python train.py --head_dim=64 --d_mlp=768 --norm_place="pre" --norm_eps=1e-06 --attn_scale=0.125 --init_std_o=0.0 --decay_shape="linear" --batch_tokens=65536
Each number is 500 + 40 x the weight over its row's rms, rounded and kept within 0 to 999. Layers, rows and columns count from 0. Numbers have three digits each. The size before them is the row's rms in percent of the matrix's.

# o: layer 6 attention output (transposed), 768x768, rms 0.162, rows 287-303,351-366, columns 512-639
# v: layer 6 attention value, 384x768, rms 0.127, rows 160-175, columns 512-639
o287 100:469500579501531530483439472495506520461468464502498466611537482495547565451505547511478466453512507566515486478502503580480524493523526536457518476516493452550505501474465420500538490532489460551461532515432381508468548458539500422518443566418474505498557483490439557484527532405508509497507566485543515486465412501543507528521439461446504474522538457470534519572548440488519472467476
o351 105:551444454509450495471579618513512573476502533508465494510486461476469536486542465511403506513495436567555485424485600438535475531479511454648476503454508474579483486508511505535566479438539611530466477442481526498502513537495515505513478526542531489507512491522504498529464551536493536509423513526464565488563586497505471474543566485532556552502504541502484460468473473415476469487506
v160 099:432489520529475488530504478466541490507550528449511488493473478484555431536391508427578415451531494481569476495498504431485527489513506479522484562575420537495432536434446513513532527477548486395443537467467507471515491479463495539537488600495497524497521494508508562479549503450471497455489464529413441522604476527530495500501491501458448571500577483508479543481507526458518493447443
o288 102:392478557499536549497456547491447496407508557486537620508500507556504441462526463489573447540465495456490547419490479455521517470479497510471488512543453480578521532413488442541526484523576430419510506491542531446483478532504472469517484477477479468474474500509410489495479552508504489504442465487522519524438488518538560510395507494493522496462553505466536517501529522454470556482528
o352 104:567498519525486501497526531544422539465501498467471432491578463469404505510460578561466452526530485473508456465535502505474503563515483486533504490498561558486548437558470559509500474495460514512505504511455437495417405483447574511470471515508567484427505523585545475513484592475559483465500499488553454502524406526505493504484462491523477484446478454509541446481448480478527538566514
v161 102:463510515505460504411478538510484486579471517394482479440499499519479476457462507537468490487471550427471422471440523494423434521425492435533527500568478430509497473538502483490451540472494504513583506494486533525626611513469500515509463521509467506452551529448515503499504454447464446522528487452536516549551522538507494502453523507507520513484507515419497479558472378517508433516481
o289 107:542508534479480535409496495526485544537531550520499454515567490454448567499531459531537551508432529500525557541547523521463451518524556479442624508528465525477491507469484577523506525555567583557523552609532461489540459382469483514447540502532544479534481478485529584481463482486482508542462474542462529513488493535537511517527497450470571561463534456470485510552526472475466473519521
o353 100:554477501483505444543522468489490512506489435509435504475454540592548563469489519485506460472447526554501496450505565424552559453457472517482428525473552404510506485458483482422475503524538538419470543523513464550521489531524539511521499543438494551484463509525510530516512524473518457477527529433553438520482478508463493506503494520560446463529456478380616478498476466542479478469465
v162 099:522450475497580488488569548498465524547447519590540568477498447441484485442499550498442458469515437505471534486463438524460469560502470524429461504464559467487505435526478524517517475494488521511446499454501475434490468467528482516549502493572400464460587508507474490481514534475567524524453435509460541532553555508516504547522520443521439439535496529529603487514531466532492544523518
o290 103:499532499547580497498447527469502495476490541533485491492528521517580504534491493531507402480458508476481462453489453464467481503481495493441469476535515495455540442511536572547470526542558508490437472527460521524528573465466519515536490498538538514519513494412481556477501550515552552487441524444464501495469542558493499565548492520523524506500602492596563502470484400516516473543505
o354 104:478521452544476536488452495506507496500440476379510498490539485452499538456482445467554600480539490548470564530475466440485453497493526457623492503498570501505433532464514453483590460531507539572494468426460520536481530470527468541486452532444487480517497548486592482484503498498521508498543476480505551540448503483465582450438421491549487457539524513460509423470541572508448496484539
v163 096:547497515472555492411511443473431428489504571494513564461514497537466508487495571524521455561429437452472491505551464415512527494509487546500496538464476467499483492478520521434517464532497541491432495499471528559442493495510414541472516492457496440439539465511498367528545532529469457546475475534529549480526607504520386518505480516501485582469473502520499427564565508501465559531494
o291 102:496502505479501523531481451439469442489564535477545534456571503471580472577503490543494450524447508512512550481522537444519548481469458540488420490548521503506507530428475498439534457494451569488493532482498464527518476392473533527526524567535521433507449509528474525398529466459504470482530527429435504400473567604541537488488446492508489522479500548497522460516493511507495474525446
o355 100:577567458510441420484505535484540562570454507469508482468480516484470374453540418549465526469482567518488490496444530544460458514528430517521538514548543481596443448556521437459498501447540486460499485502530438461520486460523402544484478543532403482562523471489466539481538477432589510581507512515455514547518496467444514515517463480493465510503481538474495504464514473526484484490508
v164 098:498514500581436526493479477470503514552547454447546496572493537564533604517499522482507541448564509467554488526496508497508496516472511444493489431482414416379516595469490506513420551476470491536465544459495552479463561522469452449468430501615451501518498465495534527490483424447462538517469524534568471501483433478503526463478434498491470562509522488435516553522523478505461480485466
o292 103:474477521472467431490514572456412479490491495468557456509540469569501522494489538475507531533491514519538503495555542479537429435517591456531564518530492461550510430511509548469492436512383464535513378435469518490499482522478540586540559435463545502471491453477533521454492535559531557489534512557490512512527477442452466472519510505511452436520562484442501444499457478557502492558396
o356 101:554467491571509541489409489503514534527508491525502542568499482498515445486473503435496537477515530492487512419535517471488480522531476491470456522462503513551520475469483486519530482489434568541548571501558496429572557489515458493553573508486498533491543512547471478498525520411473459511509487516500523471496550496486528563432485492463562511459514537530478569530548499487502507481516
v165 097:526527471434522476504489614507512458498492467467599511533495521414469572555490517465509508481516482545546512537465487443550512516501551489507542524488432514534544490483472531480497618514456550540508486491450493516530504491488490535529448462499464520509562518487491494501452540545480562557496390532496468572489492534551528501485508498440539493480519462535499508565515506538534480477515
o293 103:502494521450521497483468546512453521428478477555488474617514475504469484578384562460517530527498505533548556531448470484470447468453445489552516469479468479497526551508511509505541573553556518535496530478505505503429414395504412498578520487459541490469500513492522460500518453463468496515529490439444522501530532441499488518454485472538502510432519558521545491535462558542564555548528
o357 098:508560453463485532502477491555478444557509533541458563486509546567477447478502517463505547592494472427499560501483556467445514437615478440442517515503503504441507503622448517575454479481468489494498424542517447490566580510522469367488528456488509492526468500535486512514535467533481514538518555511519501498486477492501514437535517475543447474479481568412468502481507533431491540491481
v166 095:459479556493448546578516469547531502525489494576507566496546495465461473531535491474477469487475546467501485519506461504438509486512430501552519460475499508553468526485504507450503469505428381521459461525508492533502403478552467467522529475457502454459509475489494448560490503453492506556463494555422530492568512506527452494489582470496448503488532488530500478467477437499483495558464
o294 100:501508479592503521591485465563575419519525523578579518467475471515473487525513479521500492561591554527489422491513525485497486465488499459326479548483513526544471494531462471489429512507504490513496445563448520501479463551521469540468449498512509539509499492545481464445460504516520488548517518508476538556517569438541517512433508536500529537571545471508509495440452520570473427435455
o358 099:459437499496560463494446489553436487532511503539417432389481480549480485478509437544502490452506465539543470468458517478523527549472560539541495523482499549502444480456487492492445537494474365449478491498506482534486568566459530519522547584459560480483438574417519505510523448459454425534493522524515502500421480529477485526573500509536449491527539515462518589471472532460458443468507
v167 097:565471568513469451510461559564508485483494592508458465502507453561468484450438523498434545447476475455436513512522471482480476462461541540517465551521540513528517512524521509512505586489502532493494517482497542545479527503448453535524521539476537506440494505464477451512528538525531418517435541533449492482519488400519521467545382578510474467541552439498562479521541531510486424507506
o295 101:495472577542474549521448507497490523530483530454454424540467503434422421462490473534527470561461531510484480444518558543446487562489488529505537473389515587498556508530541452590486514541485433538510510507466552450439452552508516490529495592512508516522444563455509509504464511502457527553509568468568568607516468483492531589524511566509410473482463448522528508561519535521458527423489
o359 099:505456564466598447540510465524422551463533437500494495459535592521524569552511529514509539513499490439546511469486474515482514512503532532511548474545429472521546530488515518531539462471510518496510590445546481440511468536432445547514552468479452500457455481467515552445490510498463562467509479500442509419529489540578498504482571423520550473461552596584542503517489412569538541514510
v168 099:515531481534481529481477519559489466548624493515538488423472459532419450566529489513476524429521463523491523469432580516473527518526628531529492396431437453459483515442516517477471443488539571498409528564451532556490510531529468444446531514432554516500526518473508441495507488499492524498524508454576562471491479557553524476550511510518427548526511579523473529495503484513517504418495
o296 107:510513487493480564464507492536486456520451492513471573469512531526475524589534478528561520568484480520478471451477499507484569492506471550499477505531481423440528423493450485487465478545525447472508475501543551516463496421454443482579527452541519522435562440513467443514520453455468467498522415507541484457570499507634481511561537496555495508451478571444510510545466493514476504427465
o360 098:520514532429452471484530430524582496441497468485479431509439453507532443438447482537424546492499520535560506580508530550451488508525457495479527492416427503513543514498517499556466512444548511572527465501487516507485526420543543507536483536466471475440494532489453504479490553503547625562450500561518493470478461461453556472423453537476536487461432499505510480427545449497456548568507
v169 101:491531507481502497486451550513506519504516489525512430452495432459429480505528492421467463533484492585428442533527436459436493552529504519505446519471484535519555473478498475422475456548505460516516545467549565508522446452495471571530507520508495536546529419493540427572500557542480473487514483557478502463363507571503473570580422452536468489576445456498488562468514504587582425554546
o297 107:538485487439471527532511532466449553546605505468497476527481473487505463525528475515531499589565530474494457448454515554483496493425488468494437517563568598517518568495504446532517534529427548528527560458543467558570501446503487481472488469475441501496522445494540517491520410542493570525460512472539477483508529424516472519504451477509452471483474530489553457465610557511582432542485
o361 097:497561465572478486504492454523464442434569455469514550510444485494464429507489514561501454532450522535524542488556479491501441556517512453555572533493498423534425453514559512521507470513527484526493444528496488457503497539469559479448507580511572550465498526482539520485490549445433566467515499547515495462534428468495504481484538453536508538488545516513466502499450487523543470510488
v170 098:496499547463494516436421522551509461491566477495557540473556483538509483496473535507483536425507521486575533531524571421499521588596447567472546537534450533480473428513524556526531513515510499484463475474533561451491493516455571444526499480529458516555508538510535534450553443510518490456507551566490500555494488482496522440550520421400488509544435470497520497452483561465518504458424
o298 106:491454492479530526574455453513542518543489481443502556451481512501536506352451484450530513482517471500442527516420621430519486492562439501501461489481422513532525472524496468507489479531477483536500475502544537518548534468605492519461528483542549508467457507477471540426507448485490533473427566572453504465543554525457486541434524511493442555490519529535507508462452451479519498514460
o362 102:431525475482496498547551460473518497451485436505432481522509551484549532495549554499512450492472488499493466465517430496497526548515512593563532495508479481457530488451519510492500486451428527490556493495500513529499504556503490553482537482472457538485521469507494435454514570505478488513474471467472482490396454568504525526546499455535549509553547547476470444455535477497533542520476
v171 098:487519458509463523544537477432497504511390523547546539472479475462514551469538471486512549485468542524500465530543495490532494549562528472527517506482493504538496508443497507509511519524559510403455544472517514516441459487535471488504540464481528494528500516441497519489450480475577469502527464500511508471469541473451544451462539487499545539541464487516410488516541556504465460489483
o299 098:532551481511521511485470536579507482486479523483487533573547512487529526498544497501515619474460564458624505564500499543492482510485516511461513486524547430531486508436464533487515486494482472480484522423489457486439567512486541491502445505466441530471541558529523496528575469495504477518554493515489503533528457441508432533486496522481479537465444524539505434477427489410478513549507
o363 108:468512541528463551486505481520500470587495454536515466549459523458466495479417474555462456497520442506475494497480532450493536545491483503506495584467490492550548511428515495563493445541441499604532508475471543462488498512442486485471542487536433414520501443550527495526485456452460475405446495479461446610509578529527519529524499517479467505485515491505483420487519441533516452464467
v172 099:433495515422494552504423506498527515576528461456479473501541511500465449512538487435477439480505579501399462470497488514471546466543585538489515481453449560457555505465450548546480524516503444506525465525515471582565522444559433581499424562458492536518465512469507416500480453482522501520510500449536485489458578492490495487550486576445533585528468477495485543446517484515490443524509
o300 104:508437530498445510514505487460491559490524468493404426539512477513525523491549510442479476477581491379534432427507411466505477470517478505485519501516518549527526465443461394512536397579536473551538524561542442570616486491477496473565497462540511543499500437571426397529466531515430429478511480501536485516520491533517449453583495486523536578436554518505453495444504454552580497530486
o364 100:509510504497538462548499473527488437474440380493513575456432442547522473517501468604485570469467430474477549554478486430507473490472489482499581536474540454474488470573528523418470597508483537460509461566473550429491535405464534525525503511404504492546491472490489610505498536523491483436470545460484535501536511404551444443489464529500466508501560527370572471513486500463473508455537
v173 098:493498443494467496529467489487466523489509467553539494436496440442492567555594542516569480525484414501471492524515432532510474504556564517494553478475492522538524587515426486439500558505560504475506403512469473495541545443462428439477577556517540466504521456442568525539535506464477486501528432508527484492481488484419546488540533606469493556452423461508504496517444505529406449467419
o301 101:447528530478527497505528445508506489462516508562408524443443458521510482525516493514536513576459426463498492524519474505502532493576490499496442447448484505464485444506433492497559504515578522531493473422527565535445495518445448400528479461471494459492531491546582428432510525484505493457453454486479525533531530439510523482472410554520419477541478526559379505467509468501494570452505
o365 098:454477584514583498508488554550480477525537509492496429534441603444607555461450552474513597521460508543481488535494506455457471533510504537490389514523482428467519528571438487477464517509453514531497527619552452561496482556481521551520393488510445450576500516483397506480481503544546493483484523469488560483537512494529467432487500499534478534445491493532538501508442515506493496545522
v174 098:464456500497494500496511482520472581436519492474528463463583493504472512471470451457545473436477493461529440487498516528478518532488531509499531483476536448498500498527501508467506525477492508396504498468543478461491515444473516400464461474453484453499476454489551496524494525575498559494582524487477415462484522470483443457501533508502548440465537507543455443577452541564468503483558
o302 098:483489464480563538484481502485526473558503487413471498523530508497501490450495585474514555432592521542509491488432429525488480515494518472482482469478523470494536550522517510478508404488532517494454521507526494497569490449542561550513540516461520569603491503486517516499566501516504575524548520517494478453528480550553538439504450473514467554447469562544454490555535540538478517496543
o366 097:492404606501529524488455592490537516498512462532512433505503483526442562507517405534431460493534453462436479423428460441511453499527553537484463469513557526511484429480464499533566560473516461456555497498511503512470462568517462467579605428548463450458546486528523517441505509535496410522485491492436523494467520481489469529487539531491419427539529450497503436464522461513481513506536
v175 097:467508491488505482505491510467568464479530523604484541520537476480548489474450557476555397534494499579473539553425450538529566459559478504502474546453456467511537490515525445439486474471484569556403593481528517457546537497532450531528496476468535477581502466496461510493522528516501502530490513476505473474439534507411546446571498541497528566472479476474542505473414490508541503592544
o303 102:510396489563493469506549489485526582476562529499495483487503499449514567481477521551518452518468459478551557443493470472473540493499554539529470491496433558497534545480529413544488467483471507531485440560549443538481519508539468433486440486540436529503590504496481505443474477459464525471490472481423582536410485552549552483494507465487490517560511524511493516491506463513423441530521